Weights of a small transformer language model.
Size: width 256, 6 heads of 32, MLP 704 bilinear, vocabulary 8192, 17.5M parameters.
Architecture: RMSNorm before each block, no biases in attention or MLP, untied embeddings, normalized queries and keys, attention sinks, capped logits.
Training: a variant of Muon for these matrices, 573M tokens.
Each number is 128 + 24 x the weight over its row's rms, rounded and kept within 0 to 255. Layers, rows and columns count from 0. Numbers have three digits each. The size before them is the row's rms in percent of the matrix's.

# layer 8 attention output (transposed), 192x256, rms 0.283, rows 83-105, columns 0-127
113:153139100136104108113145107177086118142107139146093080118133092068113167149162115097165120074132165110115140153131117156155101091129146117134128062148128080119136090129109103092108117157139076119115163121128126127152128155126141160175129109146140115117140116123150094154100102112145154129151119128141133111150129114124119135168128141113110085153149159146161128143105112143154101136088
112:093106103128098118129123100142146149112127125111106124134106139152099152137131109098116072089149113104137162125093131125122122096085126110183147129128092137139162087094157137146120095180122157116137108109116175125090160156106147108162119142119128159126091124143075143133139110131074143091155163129123086100124127134140150122167105166085113143088131151145108142161130104127132093161123
114:103097119132110138097154121129137097118112078119156123157116087086116110102101165095170195126134095120138191137138161151132140130144119084141132158187132168156107123109130132156156135172064144132127132126077140138149150135174148122153181163094136119133136127099137123138122118120116105116113120151142113120149176112105130114121126131150136150174139148132124118116147151136121112115125
116:158166168084088147126136102161138145141111107102169119119126087122183158093148120110124097156129101135150141097098131141135127148167105117154191124157137093113143091103171120175098115142110129126119111115117099126154155131093110106120144101095096097152093118179098148113143121101147141096150138143140141081130163137168158124121130119149145108090099157072068149111122140111109098136144
114:118166097109120140121115114129120166119156135109157145167164097104131120122137109128114149144142157189118122150127133130178110106142105163135147081109140130102129130107135077117147144126129148101116135132103128144134136148100133173149139096105125181121146138126086114140178146173112104112163108119062154155128099130174140139112089099107112114098095142135113135113152134147139181112148
114:168137129109116090114106133066169105133153092153112119144134123123095082128106153155143171085151102156154096102090137130158188133108108121105150155167146144154129130168106148145145111158120182127148124165150111124124118121170083172151127139115112107162136140113134154142153090144089161104133128105119151105157168111107169146106091137119128111123148101149104079130142097137142125141144
106:113153131117144161113096135102136122127102150130121154175103142168146089118151121133185158100125147130139123104144135142134149149145120113175115121123146103151102142150115101117145145126132142162164123131132139133116107115104128150193101165109130154119128107126093158170152093145115166131111138133160137106121126135124133127117130191111150151106123125141115165167166128127076147118115
109:112146122097111125162140122147069115145132130155133142132166192122123127160107142117111130170148120177144130129097166119159145106155153095138152151166132091113120085103118139184193122126126143130110138153139148114133091102130123145095140075087139114155157157122114141122121098085123120160098110092121146157170090137114093133121157176169113132153115108123128135147097136121121117109125
115:094124105161129100112087140112105130124111112104165140170163150164128119137185144100096103121136128111150134102141146159106097150135102150041160113129125087136121133099090142103099133105092140144142136201120144110159141126141168130101137151113133109130102162125128157133156105138153181115137127103133157112111135128147119111155125131138112123137142108144142103172100150131123131075133
111:139132125133105080135140095112163089107149104113111137168118108114156137137157143110140076128121116163135113112090166097107110145096132104087092152117140136150130125154126148151134109095140157162162114134126141120131136121139129103154131092141098139125157111146125128109131136083138153130140136114113134108196114117156118118085084102138112181137094147165162148138130103144133128151118
107:114125090136149108142145152165107121153195159148081131147137139127143115102105118126138092132141101155132141123136150159143119138119140088099117142154166099129141134069177117084103117133133154162172140130096145159121145153131125089145133087166111070108093105158115125139140123127143153147148174125151114154105140131162118110122169133135126165157132147119153132120093128142138155163118
113:098097126110156117116132131101181113142129123108093114141125129150157105138146119121140148174173158130144135098140077086161136090083154145120144152141117098120120091130081076100111094149127106154129121145163113125156149115129144141113090114138112155120162155141113110139149085094122078104138072135103118117109148116122088100142100105140149062101122111123144143123134150077126109103137
112:141166088116112135123093118137122168109109140108116155140133107115145139128071123125118144118102141118149148161161126153166159128157086096162128065120172136118139160111154111167149103117149155135118085167122116126137121151156118096127137107183126101135118118122086118104134135132110119125125152119170172114147123112104136104138126111139191165187123113094121139116102141160107127173141
095:144133090097116128124100086128169091113142115107135116116101134127085122193110128148141161171123141100103121142128140130115088098091118125145138142144109128125122103131068127135116098115102165118089169143133114121110142128118137141062112104134151117104141132176169161101107109128125092128135135132104150141132136109139114139144103148152109077124105131101162124103122152158102159107125
099:119068099160133155119112103093102184139139124137124116113143100110090116091160118171126120154139162125149132138136113116120133144164169165146124133115078132132106097112154147149163127143087140139165126113126125145137126117131084122154142126136134083135159101125118090140129123105103145191111119161154099156111120139084070105164119093131108127146153123164140147136159113167125092121106
093:122112141099069145138102142185089122110122147125144148171143160167101099111143159135087098094136101094100146112144112131130113115140103155155186134153095138139162162092150104148094145141130124120157088087103132131105111121135116119095132138101120133147186143129139162108122132139122126133153132102155122091123122159132114118106179113148157108101130163103130149121175116150086104138191
102:157102106103133118098105124136117089135136132135129123145125120138086174111160096140086136130158089130128189137140075115138187141111121100133178140155140162134157157119135165133146174148135123125130116101104151070111122094136110073153139105079128140169132104068148128122130135108121141121128128108103134153123112128146121095128087106126078124152144152123130099130093103124120142125142
091:117111139153113155151123124105120070164106140081134094148172097151120153102169148116094146128172118132112166108109171150166107123110131149136154130159117105115136137129173111108152104117117136148135130093132158155147167135191119169138114123127150122126133142141127065082110137086129106124159123141119141147181125198117107156135171115132171141183107090099111116115150099137124090174138
096:118112120092143151165105068127110121142181105134154116139089113137127118147157151104138110131100094122157136145114142125133121131105099128123159094107177117129142132129113154154076140102112154112135106115093129155098094153100069113110155106187112079132145127114151103170142122077128115122120076151090132134118119115150153120154136134112167114182147171096150110138118124144132151147119
104:091134149098136135123111122100138130112139154122140094143121133157118150129116137092142149156111140111112170111152127134143104177158117126110153158154151138146110161100112126158120174157114115136122116144123117145132109157131147148182104090181084148116126107132094114119140141102127156181125144172045130121118178118137151093113121067120141114135166116139096108137100149114128099156127
095:127156109134148154132120146151187139146117135154145101136140120126110102080143142132156149123101102123125142115150169147148127127122151125105159112124149097105109148106114122103079109134070127120105100138120156149170109133098153154153127111086140110150120057091169133129127113153151102118141114111148112113127166178123131128119122125125137117089167147122123118111121157103085088150166
093:111139155109101092112176162131082105138163116134077114077139111125100147096106155102126129127124123145148140145123144116086137106127127141150121128110100110166150091149106108125108120114160108131138100119108117143181155097095145174137140143091145130122108176134159129133170163133103109158137097152179107108131113097122117128147090099105134132140126139137140107110112148133080136148100
105:160122104131117138129147134153109158120142158139116127199125132151076097123134128158123141128101154131145106119048151116148146110119135109143105154125183095142159108112134101138151106111143083124059101123154132101115131125119120126175110128140128162136111120108123151151150161119153158108105106107142112116143147099113122150170130124123092152150126096110143148083134128167132154114139
# layer 8 attention value, 192x256, rms 0.26, rows 84-105, columns 0-127
113:134147147114148176108115154139129110123081113146124155156163107143117142138099158074118164129140123094121123165119133087129139142171127139118123102116114122121072140150154114121148143056064096139134151088107131159106142108106084117152177131102124111161146123095122146131131133114129094095154151135136132145123140134115138104123124113145144105130157117126133122116143174176127135114162
107:117147111143140107134149136158121155145118129160107117102125148151145187096143085145136134148148176148174088105109106112153108110104140141116152135147136142084141124126136122122149118136130138134104141131115149134094151090107121140127156109104133133164136104124118084103166128140136118168128117098118140128112093119140180182177118135102101157092147074119120128168129108131141159108142
112:137101117103113129133120093103184139098086159173125127137112129158071150165148133133081120099152124115119087129070104120116105153102123160128116120083134130138090195178102139140165153107126123100138158131100127148130141073147166115089108110148102150148124126116127095146123110135106141107121109135137107120115139132126093132154094162122111116135126173161127121171115120096167104129128
108:155115169136120120133168084151105110116110101099121155135142148151142160129163095104168122126135084113143121113145121077133169136107133122100129139134111120133141147137105148108143096086121114127138137114134141120136122142134137112113137178138112104099162148179111120168115121107110181187114131087161111078121111162106166099100111139103120126149088153107147129143109145115111105164121
109:120117132132113169118135155168114171135200122143131151126128156159159187116121112107160075127123138121085181154118134112113147102158073085099113137147092125143183138179167139150120067121126099094133115095139118098133129113138152130126094097131125082136139120136132120117188112131145115124107148140143123101100123110138052131161119155089135159114099144157105138127147146148177177099138
100:134108134120113110115143128133165149140139132137105087091126144142146125122168123092128132090158136107096159153159125105120127134132113123111098103134104116149129126132133120142164096075112141112108115104135145174088156110114119115127110094152070089161120147115132096093121112115174136125125085101101190131099099136172099105147130117118118133135127164104108111112139139113135091144094
105:138137088097125105087117136124177143161100150157140138114116140138149177097123161119124103095140142119128132126170124129099149156129149135077148089128117141069135166116122103117126104106148117111155143113119116107123148127102130138140097150142103136083117127120137137110116138125115161110130148160134129107108164124103131118102078075138148159122109124148130148139123129161138122103154
113:157139128132176133084173121111161152185144116124161139142111197106176151101125133172133133152131115125152105146072129099114144089155098136125106120116128146180098165126095099142136142134158118176125104107125098146118126138126104171106131111142158130123127106118142121126098172142129119149114124162157161144179129174095153083128100100108136169147054172115132182151117110102149084139113
108:114189159143148137112120125146138130115143121153139056079167166144118139089145082133108102124124117161121134120169102127110107143154137124137148119099128116120080156133139125084150100152164090135120133111160123132118100092112135110108082112121157144131126170076142128136148149148128114128132129129130106145123133149100101147161100101151141120115150143179121091132170161170114117163113
104:103162165094147140131124141090123138140104130100114082099157121115151152125177168135124119145142159116112137159128107143106132102160107127138129139157099160140127092155100135169115139129139132136115141123178122120087095140116109125089130147106093157137138116092120140175137151161138058115134087149129126099140148135094102145117086124121156134162123099105132148145167132088142122153155
109:144147090136101153132152122122078132181133124114131189140109147106106129125159128145197143082123148125109106124133131153155120105104085121103150132115154125129108129169144141114111155146142146103131170137121108106128115168104106140143122123122089120191140104176177153117153155137166105173118103152104111117130125192127151113127126102169139164142119173099089111137126171130156110131093
107:114112140086155136095116149154143098162076163087147138118127137132118105098148110115157144143184127123141148065140137103143091136114135116122132152121088132159103078124158147125151130103139143108168159110119173161096160132128137143134135118121173167134122085138145107132096118160089110119144117109114125075082146103109126127155058130140087117125114133161123130155126161111151110094110
096:143150114164134109114161111128102125137098131109105088134142097098099157159125156136152137119162123137110092129135117125165104166164157100135121165100116100106099114150137105112135103144168155131118158137139130140132109101137117082150153149124088114150122119150136119174147155186103114101131136079122140135120128078097147117060166094149170157125142145100136081143072128154130173116122
099:090114153144134125148117109118118140104138158151104117130127135132135098140146129127141114092114102173131094082121135155149122138138110133125141122097156123119159142159135173142143128133122081112132146190175152138127115131076133157141122135128089134117126124141099126134116109108092159177144142140147114188121128133133122084187127115096083114107147097148106120122125132169065134155167
093:149151128121152106135164132115121157126125175133132136126146107104163142097159122103174142100121120136134142164120092141146118115117122115100086170115147125111151120129113129110124095106096139150137152145142158162122157099115148109104149105154153127121096126110098130097170116084177132106109108135130113101117162146122125133165084138083114100120121118105112118112062166137132117147151
104:093128106149095146136155152137147133132160158113105116137117133162155122132135128157084116152123118132119122086170102137143135120101136102115117129131108105132134117160149124108128096145128113102138128127126153162143158136120161130109147101108113162134105134139127106082125122099130110125134123121191112124113147127116161106102174144095162159122109146106106146133140127157106137176115
095:126118105128120110132128116104108119122149115172142182123144140120144115131113113132127097112102161092122154096115135160184118111107157117098112125151118106170118135148135149120115122124116111128109145117158149105111130095106149124137106069099129132139136131093136173116141092132129161135175115076120122086101093132132149138129092140127106155077080155158145092139111100137102085108153
094:124134137154161148114133140111145129158130132164127125162129112124114159113113135159144169129074150153122091130154148161157128132124123156107144116123130183146127097144124122142088110150115128092126150129146137127153128129149104147117119129151115138119155151141187160126103146144141104190142111118101089162112146148145137121163176132110122144165155102113141142139153061166109147092128
095:101119127162173132133116097134146132157113148101115173130149164094150137167088116115138153149139138141117136168120125153124131084149143094098126101119138105140134121131162144149101121162094146118141123132135126123065129116167114149144107109116134101095122131140149152126090086088118073094122105140140122075099100101156067127159134109121133122105136153123102146120162099128089094130111
094:106137102125084141119086146168116122091124120138128148105159186120143098139097140148120122135109132123066167132074126139147102157138094148152114126159096124169153126147118123110125108107182127132129148173098135170139165149141114155128126143162143158073074179154117107125124161126135103130178124135111148165140094137118115155127132137150181127127146142093156115111159108127131152138155
099:131098179148194136122128124150133179107136118154117099127105073154136108148099114147106106079115134107083136149119172127100118138118128166161138083110157139120112139133146144108114141156151090131144152132154147122086122157087118151129094132124174102118155109129142135112161108108132134149129124119130169145173141131136152107125105138131100159149109128174130161145120120110134179107077
108:125111124104089135109098147154146167131099100188151103131159124131116123139132137125130167125144128083129145101157150124132119115135143121111116096113121119101121166132158129132109107105131113094123140145095168162116105121147119183110129170101114144084094102103129093121178146145157129103122135049154104165165136130075171099068158130094170072145135107132126130115112109104164076144084
# layer 8 attention query, 192x256, rms 0.246, rows 96-127, columns 0-127
092:141149147154145128139120115129139139169153150108137122144111123156107102117155151146132133143151150104127110091142117126124128125175123140161136097124081112181130125092136163154169084134129130140116118146158123132136145106108156140136091130145108116168171164094111132173102139139144162108109117132083120126106167130146114124146166126153157124154110132113151124149158128120118088108133
082:139124093171150133176132159119161143125149100125127145087091132178114104181157133170104135114163126103131125102137118139104121146107121120119097122157077133176172151120140130137126114096193160157145124121113100169182157054168158103132136149137145136090178106155134110123150122132136116084103116129091105157148149172126123150118150111137147119115118074150138140119122106169115136136129
078:126108101103128110167155124150164161135141102076144090191129102147115158103126122137090134179107108129123131130148148125150129132118124136149130103167135161121169114103131135120096113129087078112117140135167151105151104156088115149132130125128119137109130095109120140098115112148142167131159119119147109140137133166128115149161119132085133162121178144113121115127159147129142099098103
086:114136155161117122124109117092105147159133077118113096156131147136152138104128119094124095133102103103140129068146084097109108142118142131126167125123147141110100133138136099089139125151082110101125145098173088122161097149126121119094133137095129140112089138146114105126110119122180112148110162135134123111104103140116156140150125150166166167136126122116138125124138123172110150168133
098:146125112120138129121104132155104157131150130094088131136186130171094125138092165146138117155136120124128107128096169117157145151086156137136122098118129073127114131148138116128133118092076143126073122087141123109172128134089156139090115146131156144119150173198160094112101129123085120110166097077108152110100069165130118150157090141143148137129088128132146091115126136144140147113135
092:125144107172104141138163161165142114153135151115136159120126118131119102119109072166128080138153176122145116098089095150131114144132143132091126126124140119168159133146110105142139131124170156141098090146160132154121163032145134108125122144147133137103125148128126117112117109137124136112117110116138135129123111161174127158107171150150095134138154109168132118149098114082128127109144
087:116124120118128123124122126142140093185126122113166148152080126170121148134100144143132131141090111100109100124163141113156121153137145144069131122114117138077079164115129132130164112174101120095152129183125173103121128125110116152153120156149140138105193128163156069143117131123138175172132114114133127169122150135161140083148154123130114129145110138111117129117127125147163114117129
100:109097142132106155103129155135137125141139135144141153142125117139123122096172095139120119140148117102140116093128113112139149084150126139149114131177135105097114195156171205124103203135067080092123135123137118090113092096145103071118081132113100102113094121114157101174111103102135164137100126124121090142093103124116146121116111160120128114129094134148120119103116091107133093134140
095:108122107152118163121124152114123164145140149116107156122165083123124146163131072150120180117174098110096097130108170137083142127116163118141104119158114093106161106126167121152139138122178119146104100142104083097155166092122147133092109155161130136121120115140135140129144129152097104094104122123186121105156083130114167118159116153132112126117122125155150137126091138151119120076102
092:119161116159149121144153098135132121129142138102092136119169107074123119140147087144140117093149108140117127129123144123095135073145123119160094097151126089131130107142181160151137150116199149133122101145134132114143145082133163093128142126140111144107116139135164138118124091119098102104154125135170120130101105165103172142140109162135082137131115103190156127149098119170109116085099
091:176178153117115121128130118201150086104158133123117135098168143139097102139127170155146100108133133154113172164106143126165130115099128109147052112129145122157116143131127128125108099135176191129133103147107144126152155112123174112124141098082151099134168093147128132076128151139128158157187116113105135107099166127151168110080095142156097120093166112143087097121125142164106157155144
078:101119138115097158095159125116140103136135137157148193107168117167139130157114105148124083145121171131124113120123133145148119144100143138119143123129077102129105157156126144146135123145129144139094121179085144096145110147105098117113083164107168103124164137129131159169132123125124114133117111116105143101126172122155132133102163173131146122108161160130101149093115138153123141100129
082:127156106088157138153155132181126109152141130096132142127153112129088119146115151149117117114154110109140110129091153112153118120183189153125109125150110142104162115110093112158123114093200119132134126106131166071154156117109136151130111104135146111149192140133146131183139131179098072104145106117105118141138114161133148143163130144138138119113143134126159086147093116110132137139129
110:102141133176187152116136132111099183119145111123109088179135125154125116118119129119127141122145148094135100121142143111106167132117148134134130091107138160161127134109169145158142112128089123111120133127142129116144116121120148124164163130135089108165138152109097140136137070162105173139089123154142111192111139098112108142125149168104182131128132108113093094143165142165126117145173
107:142113153107126113129125102134118082136131136178097125100143128079157130098129124141147146131123166137113127134147129164087085143096126111119127154173126108123122142123114134072143182131116120125108127125169077112118143095084138144145109125140146122096105127132139131116126179137109123127161158090203148136120134121155103152170116174165102150137116129158139158110123145078134147093103
093:103138142124162099107107126118072156134113161106151113100132120160096133141111101170115146156101174095143122138121131132176161194160092138157107174124107135112121146123109125129122056133143172119108130158101138143141111120142118105116113127128119142137134134130128154168130073133150108142116147087120139137127141118091079108132127143095074157130155112107109100136108165120171201146145
124:136098137117139141156086125094121124108114165116117093135124136116158165128083133107118130168095096099117115095184116097103120151116117106104152132108119164114120139123146081150135110116134148090149188159170115138147108153099121167134109098165111127145125147136137124125111119152132140150099117111064154142131142113142114102143148131085142151084148109137104113125178134133155122143149
103:115172129130086153147099102160152087162139138129137122085140120124130121124102120131137148129157150096130122182134117121139111120153132133113094152105126122134106119148096114126133141130135137131142121136137122129156154111138144091064116140134153145133123137151143126082144092089164100150144129139138156150088158158148105139094135151140110147135089156130136141151128111133123113158126
095:087103127100133153116068146130116141103137136125107145152151136174127154166136128123115125125145145130120123099140145144114091181142136164128181127141085164174147146151080119111091120123107146127134148132136130161068122141137110107149126132159118103126171136116078118125144111103115098104116078166097132112130157139135118130135171110148185132134139112135130123173139160108151091126136
114:105106104144128111109174170111098153131173112119154141140136106149110150122156132150151127099158143131150148131111140154182145123113134144142150127115138142139153141101114161122130084143116093119111098114103160134125142154149111122126066150116131133172132106083084139117135113146145134132124087111137111127111104120159164124123155132130117164140097112116118154139146125114109124105110
086:095123155078185144111142105127106100116158166106100123145113150100139139098131122136145126114077134129106118143106134145134114183114096147116140137156097144117152137096112168142093121122102093121145099162121116123097160123112109144141140094132147127156127131123078137134125167111136137150105112162138172103171135069124109153116133132137109123128135115149131110132140079140159139155166
109:160110106125138121139106070116126133135131141110139126127117115128118112144166162127099124120111150079161142111089127128143153128111103154098129085096143125140175163156098131156112069099139141144120077130115148142143112088153133129159142152115151129108145129130125112116118111144132187108083094110106111123105092114145117132134137137153139115159152166131153112101130093129088142149157
107:086159137149149093167118142161162119128109158119142134148135129134107092135169127145102129150115107109139126128113150123176123139107119154214169096106106126159081172129139173120080066110149103151118112070114166123170158137110182143084136122115138099114144139133111174141110166128104109116189122132083117121141189171126148126145177151140156103105130142124153117146124113073115120141140
094:113128150113131123126149147169141158177130120121146146082159107125124154120117132107088162142091157139112104119096134124123174116133135102152153176134136093141145124153137141142091127150154137166095129140102122157138131099113099154118137132150132142117124111155111114122132150129127123084169101134106129092138162156150098139084089129115158112116121120157172077117109104165113105145158
097:126169177120135140137110131137114105155105136140133119070123137096122115123129117088124143111122151162121123104115122145110127124132100162136118180144118120100147089168174128095136126152175109121109153163136115091135138128170129094115093130118152142092122113122130134091123134149129114129155151112165135135153162138136147141104084132140157113146092097124141107106119099096098161152108
121:125161151113082146107103170099168115162135146105107166090134126102091100114105107136122136126137130115103097094104112103146133114124110103134091153167150139153094142134087185120116114109177139116076138109105137112087146104135155145121120130127130136128107097104145089143124139115098137111143130131122178127154118145127172134110106128107093134139134121155146182120120109112135093074093
094:133088126108119154114106157146143126130152082130121115149089129098103130148114111128100177120131160128137126114103122143120122124144095152127137082117122121135150163131148172147121134131115115108123090105099118201106107104137187123092147103115141156163154156116096117068086120084154119146119122124103124133147126105109157084107141109109122104121133144120133138062142122118107121148148
102:123121080135143155145121115090159132103121126121146178119119110135117137116099092149102149112150095170113093183136127162083085112131135102130131134135128103119116093137083146117117119106130146083116132111138033170104124181145136128102100118128111138121108097160119140133130095123149155162142121119133099135140099102144131135146073112146136109161148147121155105110109181123108129106149
100:098150086135121108141131145174155127131113120112096132157123155133097146141100078098132162130146131119149112137091116140149113125092146121107159168133135082162133137159121098118098149099130145163081102148113101122133158114174074130139142142138129132156135098137086132133116133117091108103132148125164106106118133143126149111127126119133114169136115096100112100168115081120094107091078
098:109149092141224107141109131112118152094136154085141149134169122114124111169130107144160158137153151131137100107133128145125108156131147111133104138142093088147107131089108113087120103144115142156118118134161093133153165147159091110146159148134125139090124137101138135151098118129067134140111132143116148076134133124120154113147159104134189118167145084145135114158114107141146086162118
097:142116127119140129150120122139102177128149157125162137121109126150115120118147109129120094091167121124125097147128175154174110119131119108155130081142114099133130126127083167143176157129125115111121099104100150168113146186099137103128098119124123079169113118117189140125120140129137087083114101139096159155125101124132162130099128138130115103151127115157146154136102103099137148091130
110:092099137179153108134176099143121132155087162118139144093125149103141130177077080131120127130152109137092142115120123139131125099170118115119130143100097117138147134119117123128143121085117150127122102113087102148148109116161119103133153121119111143118126126152128133126148104110089100105105096137101092127124106122099130174124125145106188127109174130082149116132132127157098164156124
# layer 8 attention key, 192x256, rms 0.242, rows 96-127, columns 0-127
112:080099132125153119130094053138123120109123134143155094150158118130161152113143118093118122140113126129126171154149117113138165112118051124098167091139132155153141103105102120086136149119082117105116118113119144115119118169126136134149161120125088125117109130108152174129134134134123186151123083160109151145137133138144125161132099118151173111145151123108142119152120151106148119145119
092:119168166112091136113151135119165096128153120112139131144162115151082114114129148117143119151127144120131092083132119119134115140169112139145157115109136123147133120115165160116153096136092122147141112117112167149156119106095137099129104130134117124167112166093120131132106113071171144125151115119102112157115171099116098094085131072091116145074106118093133120195168121124097126171165
097:096137167122153123109096096149119131139125095126142136124142132136207149113139113126130165170125112157111170167149108116117129096090144124114151117130174083106109141158138119131105144135089107081099162117140151112127115148129093134107134127113111149106085092120173126179162161112114156117124135156162151140084107087155104119118120160146135119145104166130149148121097125112157121129106
109:173130133136120119135095124115102153100111143114140091105181098142121161123107167105131167153119100144104133146157138087143106174139119144138152149139135105096118131096203096094133144144111102113133131127121159143166120136116137149162093137165131132125105187091095123142136093168147130155160123113114164183119149153120132148121175131144162147087124152090141155112138173160113133129160
083:164151164132135130124162133105137128168159141097178103143137123138069132131150179111095156136084121146145093083136109110181123124154164107137101136140156145100115123129182144100159124119153143127125149123115154118126158080160142123132122136107131120142138146067140119118158127140153112089159128078129149131142141158154189169137139142149136110125113134121112111166175101148122136155143
106:130125134108170112106114145142129128170142124159129093167135127109153141153158138119155094114098120159117124143133130107127153186130159126115140121107151175157120122138148152171171111116161154113157126154117154108145155101126135120104082135124116135111169123131082115091126109142123155174120063140145142140079152137109145127102092098165169145048169129075162095135152139150154137145128
103:126145117132120084134128133150105128085103142142099147141126119098235133103118135098152134145148092114137140164170096169088120119067060117174128154132108106119123097148127110116082135122127129110139178125120075146151128172103149143126134154110082119108098133128117147147137121137095134122097121136192129120155137098129073137164120140119143115149123141150123152082133138104120129118136
093:148128126094098134109127119137116088140139130105110119114114145103156132189142152167139134093149162131139136136117128136132102126142141122121126144094139118094140174126134152145142090153147136146123135141083143176103165135164144150126118126160128139141112141096104145124103132092147144103118101129147163126125098117179118139124092146138116153150079130109146129124108144105127144122108
099:169132131163094112141133154130140159146158089120102130127085122126081103139095198126093112135137129120125106104119124112152134141178179128111103167110125118152135135130157126134117101116162120146143119128152106162146141074110106098104120140125169100148132176139125099133101144145135067127131152125097098179126174148111120110108152066089121154102113124105136115129164124144108153149132
111:155142138154073113125152145099175151124132105132070142104120125117098107130136144156106130092139140101148082104115127086174132138149154137125102124128094105156111116124111137103121101115200123156142124107119115122137153080145108112105139112102163142120153163098123119132099141172134059118148130126137113133153075100119163130075168098098132150106123114126098121111130141152141154127123
105:193132174150117058150083158117113089140136125149156120094113143127140124119129131100133152207130100132159084132131109150144146151160111101133161129124161115095145123118138102103127139138120113096101164126129133113103138126072128168130132090200141155112112135120154092109117108120138099112159160143137138123121132147135108132175139148090152101074107154112121128103150129097161159114132
086:114111129144122120106098140115165092137118142135127144120124130174114115158133153145161173143120122158130128141066136101163120132174131146087146146117123081110182111101153088148138061139126110139143088176149101144110155083128106103146147123127147121160162131101124156148106144144128101106149084095089104108134134134164129144137128079149148104134138120125143135165128100145110143140117
108:108139123173099123132108158138135140140153113088130141121147125161102097137153196136123119112124135157128112147088158090134130176153119145105140122155121113153130123095134128121119074162137157128141117129095119101159175089149130155127113154100109127116163147148171137109102151137155117093169110145084133136155134156118135142095149081148138143100159133098128111084149116117172144125171
089:100134143162179136137149089147103118130141136123126130146119114110180164135119090097130106107158136137125166160137117142139149120091113133122163175132184140084133103162071088130109151134098149100137120107160120124101112136118122170142158131168135146138118085112127138119135075094076130162153120152134171100107156134137109144134111169120172125138132108120118138159142132120128079094085
095:106166160157095132108102173149121190124152146136046143162113118107179123126145095137107092097172155123126144126156142170099119131108112085123095137154119109072109136169103133113102129097111174114145133110141125128159116106140146115060144121140076156128145164138113174112119137108088124147136103109168126103105120136147123106146139134126099098113119137130148129097125173151148091126106
107:120160107140095112100111130130167088135130050135114129118136148118116117121140154139158116105111133136126099113053130096143101151066142117119096086171112104149161151099122126141133084124107141170134122102111106128124144077127112152103094143123141125145127128103111132141152133128149104161129140138111145112122149161142129162157136136131122134102117164079112101067197100106118071154181
094:085129189138112146164120127150168113118129111156132146097164144139101134088192160128166148103108124102152132120142129151110147122133119110162144107179127109107097152123121136101129119132092119118138130126107169128121118155097162155160125147154095165090110145127129119102165117113181177169139098119202112142117129153118147139153122122163169064142163157116122117104105151108114104138100
100:130126145093139164155073139105131129100150120076129163124111161136181167120144104095125133170139111094088169141153137163099111129094110093100139117159158122100118140127123128083133117113103127092140128099139151095138129164127125166153134114137074100137125149128150112157099097130164161138089094117148160140112113150156121111160125137097132078117090112156092117122146130129112101172147
099:138148154161128159158103117132142167138117135118141102116082120127161115114140129147122129091105124112119180126178063118126131135117142113112135142127137116111122149129138086113164121157090129142140137052139155148141146131129122155173122110127102139094096069096095139148124100114094168116112126121197141139137084091149105125096170121110158159131114136121133135119112146118144139145149
097:099146122121110154102114145084065115160097152138096090094136114143139113102160139119133192132119123128104112130088133135093093099119137145166146113121110084098122130128139127161134144148161114096116148128142132143151122113116127126124146109120115112109121103135171111166136113093142099100120134118162119165148135114157116123141129106091126116150149170145166165151073077115108117135145
086:136105121066135137176095185110160144130148118144113095119156086107098149142124139117111139123186122104077156099146142133174078098102141115146145154139132131146130124104128165111178169121119113116133138101130125127151124124142097131130110135101089104114099109115178140126162146142118153168149129050175118104114144124137133111102125135091149132153109095103139118137145133134110101135116
091:119131141143150101153149148135154141086098112173135151104106170099128147142140127146165159132127132143136106125097096133135086108121121066127126130130134119108128097125124095115121139089133084147111145143105096135106114132113185095130132105144147138167152128165155148136124149093127132073144156111130126129122159119130159132130185126088115177178099119176135177084129139122155090122125
098:133107153126102187146089130109131158091140122163100138141158089126173107123104118145098146139149178110117164126138106121090166110128140141097133108137118144114171102119111140170140149121084149122116088104126150117127089191144112165090176127122115073152116153160140115147141196086151144142129146135090115146074123107089124121146130113160129122115109133124143131132125161121067104096086
086:070154147170137138100096122156091109116108100091130138113104109127129118121105109153102118139127144130175150125138139124153137141128111114111161084138100106120082145123112135125110148179108137115152088133106119146084129122110090114084163125116124140139112176129141124126119120172155087119118094133090153183078140153180146141129144155128126117147120143109149155163141137105173106154129
094:089133109167124126116150133136105136158143111160119109113097147123112148136110124151156145130148119117140188172143143122128127133118140084162151101117161135115126111122118133119140106090067131132100167122098131141173114149131143127179160110154131166139120115141112170142144124094124138126137132143184113169080127115143085136083130161104130139149092128109135137103130112083114112127122
096:118122148115146108106135078146132097123086121114131183105152125139130154121142104136172114129149097116138082154115138161130128117133137150109167145113102120086148119159136139100119149128164110180126105134138104116091127138144148096165117172115133129135124114130103127138166143180110117090121096095119148114125141090144110112130164148104113148181119100134135105123074164105110130131138
096:122167137130126146128122139137100115120131118145176115096124093140093072121153144128182116141117124113142106135143126105144149110127109133142121126171114137142116137121149163136134145095138106124155098116159136158154129167094115129140126112109088126170135177113131150102115131112173098114102134107089087100095086131091150181141115134115127096106162119095118102204136124152115129135092
103:147140129170106112107136145119115141122142114112115148150145123151103110159100167104124098102138177136094121119136083099110116159099198129135111097120128145140142080089098112103126106131131130130159084119067111148150138114120091112140098098089122164171156109127158115111130117125132116146136128160132085162065136167137158197111117105162153169124138088131166125129105117116110130087110
090:108164155158124187141139142103117120110121137125088140140151172150127113105134157140149113155129152100168105098148130141123137113124147091187124165170135104124095135125103152130160099161144159129159123158102135145098131135127133145150093149086175095148139159134159155096104157122144108126110167104077129126174160134106110115128147154145090144112138141123105166122098096113149118120129
098:118127118064115147104126118151068144131136147164151115182137148102110160128162116125086161140079131132141105137111142146133130110134127139124118115067137154113122146154121124134156134128088063046134156132104161148118099106111142127171100145155119157127106120121111074108157104111151174105082120123183143122139120151151146148161125171092098070198129162129121127118123118097130139156145
094:093127108134151135092123148113104134161146112188129178127135111129064126099141118093138115124099147134138102148126139138134127130087131134154129111125135117112129100158135133111095080115146121126127163126152097124133139125134136133131131142142159108166150112106148075156116135127169145149096125077142079185119095139106123111146124088103082163139089170131118121099128103084169121149153
101:123146114134123137134098118127102161127112138113115115186141069123111105117146141104121124118101124115077084097140101126128081154123156113144149117144129117115092124162137077132140132124115124098166104134167139151102099116144173127151124092170119147145117101105123150112132126117076144132107126135108089162147137131156137118132156128139151156158107140138124151115093147132171124110168